Each number is 128 + 24 x the weight over its row's rms, rounded and kept within 0 to 255. Layers, rows and columns count from 0. The size above them is the row's rms in percent of the matrix's.

# layer 3 MLP down (transposed), 512x128, rms 0.0697, rows 108-120, columns 0-127
size [ 91 111  94 107 108  78 123 102 102 101  81  65 105]
[[130  86 108 110 141 127 119 168 124  79 113 150 129 150 125 144 132 160 155 140 149 148 133 136 135  86 161 128 126 137 158 171 123 133 148 104 134 141 137  61 145 109 117 111 134 123  94 136 114 144 117 119 119 103 117 142 105 108 113  99 142  88 168 194 121 139 130 108 157 150 110  90 138 123 143 128 142 150 124 108  91  97 114 145 109 152 107 112  96 118 128 142 123 119 118 117 184 133  49 139 129 121 126 143 126 144 171 128 108 145 163 103  74 149 141 133 171 154 135 100 160 103 151 141 153  99 123 160]
 [106  79 133 137 189 153 107 114 126 159 109 133 146 157  99 110 132 161 155 150 121 128 165 107 125 156 142 137  96 137 139 102 120 141 140 105 188 158 106 123 150 155 155 105 111 126 102 112  87  93 112 103 135 107 127 147 148 146 167  94 105 130 143 160 163 104 147 144  82 182 114 126 128 142 146 141 145 144 158 120 110  99  92 132  69 109 104 126 138 143  81 128 128 100 105 122 138 110 123 124 124 128 124 119 134 133  96 149  61 162 140 100 125 115 131 139 118 123 143 124  74 123 112 119 143 126 106  86]
 [169 103 172 124 124 133 100 127  92 124 148 110 138 123  87  89 114 161 128 118 134 121 133 136 119 142  92 137 114 138 129 165 164 104  98 147 107 164 112 125 143 122 142  92 160 119  73 144  77 117 121 136 110 144 113 107 138 124 125 102 134 138 145 100  90 118 123 126 147 104 127  89 139 157 159  87 130 104 102 117 163 149  97  98 128  96 167 162 139 131 175 154 153 129 128 120  80 144 143 100 102 161 201 113 116 121 126 129 131 137 135 153 134 116 119 108  95  78  82 107 128 157 143 135 140  99 144 112]
 [107 103 113 127 122 122 127 103 130 122 137  80  89 158  60 115 107 126  67 102 161 101 127 123 113 150  98  92 156 123 144  95  95 137  88 162 115 136 149 130 131 179 119 127 151 120 171 135 176 133 164 125 146 114 102  87 102 115 105 114 112  82 142 131 135  94  92 134 101  94 149 147 141 138 139 145  97 102 137 141 128 142 120  92 147 164 148 132 115 152 110 138 137 138 141  85 119 129 140 135 154 139 169 113 102 111 150 109 137 135  85 144 125 128  86 131 133 167 145 178 153 147 130 120 107 113 137 144]
 [134 167 173 108 119 127 138 136 109 135 138 127  93 121 127  93  93 139 163 134 119 127 175 130 151 123 101 142 140 156 154 150  93 190 104 126 101 123 148 132 119 122 119 125 153 140 126 125 153 166 124 113 127 109 115 112 159 123 127 100 112 123 114 155  84 121 132  99 110  93 149 164  92 169 106 106 136 114 112 155 134 165 103 115  72  41 130 133 119 124 163  81 121 147 131 141 127 124 139 147 149 150 113 146  92 126 130  93 101 141 138 133 148 165 108 120 120 128 110  96 132  79 107 118 150 137 171  96]
 [ 89 138 154 105 141 138 115 162 137 107 145  92 107 121 113 126 119  95  94  84 176 144 142 144 123 158  84  99 136 118 115  87 138 111 110 138 130 125 169 108  87  90 137 132 136 106 117 141  79 124 170 151 100 126 152 190 159 118 115 137 142 122  84 136 127 133 133 132 101 132 120 168 134 129 145 149  81 126 107  99 111  71 126 114  92 105 131 123 163 106 148 128 144 147 143 162 137 124 112 143 141 117 120  95  95 143 140 132 106 148 123 135 107 105 125 146 195 119 158 119 142 171 147 137 150  82 141 134]
 [157 112 147 150 139 157 129 120 132 126 107 141 129 125 124 112 120 121 154 125 129 103 135 142 134 112 146 171 110  89 159 125 157 119 174  49 140  66 100 140 138 146 157 153 144 163 139 129 140 113 105 137 147 118 144 149 121  94 136 122 130  94 140  55 131 147 171 130  72 103  84 181 126 155 111 126  94 140 128 150 132  77 144 135  72 169 152 126  86 119 146 137 133 136 118 147 152 136 115 143 136 132  95 115 136  96 129 121  88 148 127 130 126 121 101 121 143 152 133 126 154 110 111 143 112 160 137 144]
 [119 115 132 138 118 116 122 153 144 168 103 144 138 100 142 104 168  97 142 129 135 145 134 114 152 150 171 142  99 175 160  93 177 130  94 135 142 132 146 127 135  52  71 128 157 112 102  99  87 143 116 130 148 130 158  95 159 132 116 104 163  99 156 132 146 138 115 142 102 139 113 114 147 142 108 125 141 106 145 118  90 122 141 156 112  99  92 128 154 124 130 141 113 136  98 112 136 137 119 144 131 139 132 134 119 168 143 161 149 166 135 172 126 120 111 190 113  71 161 129 133 139 129 135 128 159 158  83]
 [114 138 120 123 126 105 155 115 154 123 108 130 147  94 156 128 127 130 169 164 143 169 155 151 135  97 140 116 102 131 112 145 108 152 149 134 133 138  59 102 119 126 133 158 126 113 113 149 141 177 160 127 147 160 118 146 115  98 124 137 114  76 168  97 123 133 110 129 104 174 190 155  64 112 145 148 123 133 108 171 137 108 122  99 132 186 125 128 134 111 139 129 141 138 133 147  99 134 167 117  89 138 102 109 146 114 104  97 151  86 135 110 124 179 118 139  98 108 125 106 136 129 142  80 129 126 118 159]
 [150 130 143 126 123 123 135 151 160 150 100 116 110  70 109  90 127 118 142 111 100 100  97 136 117 145  95 159  87 122 115 143 117 130  90 152 166 135 127 104 107  96 108 171  78 123 100 112 112 132 116 161 140 145 123 117 124 136 106  98  95 128 179 107 128 144 152  99 139 134 106 183 156 113 155 135 117 182 109 116 152 148 121 174 102 177 155 124 153 116 166  99 123 179 115 112 140 160  97 119 116 136 126 141 109 141 146 109 141 154 108 128 115 110 114 131  90 124 107 109 103 137 173 113 150 135 121  82]
 [141 137 112 122 126 117 146  88 161 142 124 138 113 139 125 104 149 110 129 119 129 174 127 159 127 122 183  87 122  67 103 120 109  93 135 113  88  88 121 125 113 127 131 116 140 120 148 120 141 145 147 138 136 125 140 148  76 127  88  82 107 140 114 162 146 126 105 151  92 120 183 167 146  90 124 157 139 139 130 123 139 129 149 142 161 126 137 159 118  96 127 116 132 133 143 137  98  93 142  84 161 119 104 112  79 128 123 118  83 123 106  99 142  98 120 140 145 156 155  70 180 103 123 102 119 115  92 100]
 [170 111 126 165 140 119 135 105 113  89 148 100 119 122 139 131  82 144 159 121 102 132 113 100 118 110 134 129 123 127 119 114 111 106 120 138 135 135 158 164 144 183 156 144 136 152  99 123  66 129 116 141 116 123 112 155 113 111 152 135 105  93  60 100 126 111 164 101 112 106 145 118 138  92 128 146  89 112 134 108  56 128 126 134 118 164 132  74  94  91 173 111 130 134 150 102 147 178 115 150 118 118  70 160 122 109 145 147 112 110 151 148 121 141 130 110  98 119 107 125 126 141 166 117 115 117 123 113]
 [137 122 151 128 155 168 132 107 171 130  76 164 145 132 165 155 118 136 117 147 140 147 124 118 136 112 165  88 127  95 122 141 138 150 139 118 154 138 142 109 197 136 136 115 122  80 141 128 104 131 136 136 115 134 100 131 154 119 157 107 136 153 113 113 152 117 123 148 135 166 129  85 103 110 119  95 191 140 167 130 144 111 127 156  93 127 143 157 143 126 162  96 158 136 142 145 132 189 110 123 142 151 128  94 196 134 145 149 147 161 168 144 151 122 102 122 117 142 124 146 135 121 146  73 142 166 132 121]]
# layer 3 MLP up, 512x128, rms 0.0695, rows 109-120, columns 0-127
size [113 116 107  99  83 111  88 103 107  79  70 112]
[[ 96 156 132 127 111 117 116 169 121 150 131 120 128 102 144 147 110 108 144 107 145 118 115 140 136 111 104 125 104 177 152 121 158 136 139  99  91 163 114 100 108  78  91 132  79 122 158 184  93 121 123 152 103 126 165 130 114  98 143  90  88 122 131 126 119  87 159 102  96 103 153 153  90 133 139 108 100 116 122 104 152 102 118 174 110 121 102 127 112 150 121 140 150 193 107 159 145 134 108 131 150 146 103 110 138 124 130  89 144 116 107 146 145 192 117 116 137 137 137 104 120 116 165 131  89 119  96 150]
 [104 149  93 105 119 159 188 131 135 118 114 153 103 190 161 157 163 125 100 124 113 116 165 105 159 109 145 135 105 157 107 103 119 152 145 105 165 111 171 125 126 154 162 180 128 107 156 104 137 120 138 122 109 138 144 142 141 135 147 158 111 113 132 152 152 133 145 149 109 153 170 143 129 107 116 166 132 127 122 117  82 137 145 137 142 165 108 118 162 129  91  94 116 100 117 139 156 137 130 172 143  92  81 134 135 146 111 133 151 119 107 109 130 113 147 112 118 180 139 112  87  83 122 113  99 102 157 143]
 [121 175 156 104  95 149 137  93 122 136 144 151 182  89 138 144 117 134 135 181 126 125 110 121 111 146 157 120 127 148 130 112 134 146 158  93 132 159 150 119 121  94 122 139 134 101 118 134  88 161 107  97  95  88  92 154 150 138 175 144 126 149 132  92 127  90 148 137 168 154  94  68 137 114 154 151 137 143 131 112 140 143 118 142 141 141 134 128  74 104 137 132 133 115 115 170 102  94 110 146 121  98 119 153 112 128 141 148  94 106 119 118 117 175 134 147 108 166 106 102 155 165 137 148 166 135 165 111]
 [102  86  69 144 137 123 185 121 120 130 103 145 165 170 133 196 176 142 145  98 122 114 105 123 113 125 114  87 135 112 122 111 152 112 148 135 127 129  97 120 165 149 151 126 121 121 158 110 114 107 122 129 109 137 122 122 118 107 124 103 155 189 110  62 140 157 146 147 146 133 172 107 144 103 123 120 123 153 142  99  96  79 137 119 162 182 100 107 161 132 136 152 115 105 116 112 123 126 127 144 110 128 123 101 140 142 142 121 148 108 140  94 150 107 141 119 138 123 105 121 103 185 156 129 112 101 114 144]
 [168 152 130 161  93 124 148 118 139 128 101 133 190 138 132 108 128 149 145 157  99 124 100 139 144 103 127 143 132 130 132 171 137 111 138 130 120 121 101 136 154 134 110 119  92 130 149 128 128 150 123 113 153 106 111  74 103 133 166 140 119 109 162 118 126  80  95 146 136 110 145 105 131 143 147 122 157 108 136 123 141 198 106 145 136 154 129 182  91 141 132 122 129 119 117 110 142 120 141 123 164 147 140 160 160 154 121 147 129 167 106 121 128 133 115 113 100 173  95 129 146 117 126 103  91 205  86  69]
 [111 135 146  84 114 116 126 110 101 152 169  96 161 143 154 136 118 146 112 118 165 142 107 149 117 130 146 153  64 126 114  93 164 130  95 106 126 151 114 128 157 163  98 138 151 152 151 154 158 102 147 136 137 135 110 147  87 140 104 132  89 153 140 166 149 133 154 109 106 137 115 184 120 187 134 103 101 154 189 143 151 119 136 138 158 133 129 138  93 115 163 145 148 130 124 125  72 145 154 133 125 114 154 120 100 132 143 106 111  96 119 119 153 160 172  79 117 133 118 123 117 134 120 154 116 115  97 123]
 [124 162 136 114 154 169 122 118  69 140 153 110 151 124  90 133 145 107 134 132 110 143  87 160 148 152 127 178  91  85 122 101 121 115 135 155 121  94  95 128 160 115 103 128 158 128 142 101 173 135  85 152 166 118 156  94 106 138 148 135 103 112 135 126 176 124 159 133 156  89 135 121 141  96 128 163 125 168 109 104 111  93 107 128 114 109 124 129 125 122 102 159 123 149 169 128  94 132 150 129  99 104 114 116 178 110 100 149 108 113 131 131  96  92 120  96 159 141 115 131 156 115 129  80 148  98 107 142]
 [145 142 130 175 131 150 113  87  94 102 178 134 104 158 121 123 100  83 113 121 141 121  87 145 162 111 150 158 127 107 126 110 111 126 125  80 122 166 174 152 161 123 124 131 101 126 142 130 106 139 104 131 123  87 138 119 146 162 109 129 116 139  93 144 138 117 135 163 135  96 106 119 162 116 106 110 131 134 102 104 101 147 143 153 154  89 141 111 108 145 112  95 133 109 171 151 154 172 117 162 131  80 125 147  62 146 153 147 124 109 107 127 145 100 128 164 133 130 114  82 138 150 113 166 143 161 132  95]
 [142 133  84 105 106 160 111  91 125 112 123 168 157 166 126 140  97 137 108 129 111 123 154 111 138 106 175 108 119 122 134  72 149 137 160 132  97 154 108 136 128 134 149  98 116  98 152 159 138 144 125 109 125 108 129 111 189 114 161 158 154 127 104 113 116 121 151 113 114 151 122  94  80 145 100 142 142  80 114 142  93 149 171 146 149 100 105 109 151 137  80 111  98 133 103 125 151  94 105 116 128 123 133 120 107 133 110 119 155 117 162  75 110  95 162 131 138 132 132 100 101 122  95 130  99 139 135 186]
 [122 132  81 113 181 111 115 118 120 123 127 127  97 136 142 167 134 194 160 125 126 132 155 147  74  87 131 128 121 109 125 152 145 146 137 143  96 157  77 106 127  93 124 110 123  98 109 194 130 133 130  90  96 106 172 127 121 114 165 115 145 115 111  98 136 102 126 120 125 130 120 155 131 183 102 110 129 139 173  90 149 105 124  89 131 105 120 144 179 134 133 147 104 125 122 130 152 137 123 141 105 141 122 126 107 146 142 127 150  98  96 116 109 150 174 113  90  94  99 142  84 145 129 143 137 115 153 117]
 [ 78 102  97 104 155 142 124 138  99 118 116 156 139 130 126 137 141  98 137 159 175 177 112 125 135 156 114 114 131 124 154 154 134 145 142 129 168 100  83  78 134 110 132 122 123 121 151 122 158 119 143  97 131 131 116 107 122 135 128 167 132 126 186 148 159 147 117 164 143 117 126 157 112 177 167 120 147 139 124 158 167 146 146 139  93 112 129 110 121 157 123 154 141 115 102 147  93 129 156 110 116 163 142  92 130 157 109 100 120 131 107  98 165 156 128 178 135 151 166 123 110 159 102 163 108 124 167 180]
 [118 122 133 117 140  91 107 141 129 140 160 137 146 125  99 131 136  70 145 102 139 147 162 150 147 114 112 142 119 151 115 161 105  94 123 104 120 124  53 117  99 120 110 140 110 147  87 113 141 126 117 126 114 116 123 137 112 134 130 124 120 133 106 153 101 112 122  96 137 114 148 143 191 170 144 114  73 149 116 140  99 148 137 125 135 133 136 115  97 122 119 194 117 140 122 155 136  95 116 161  99 103 117 112  76 108 151 100 156 115 113 120 102 147 136 138 110 175 117  40 133 136 101 161 129 142 110 146]]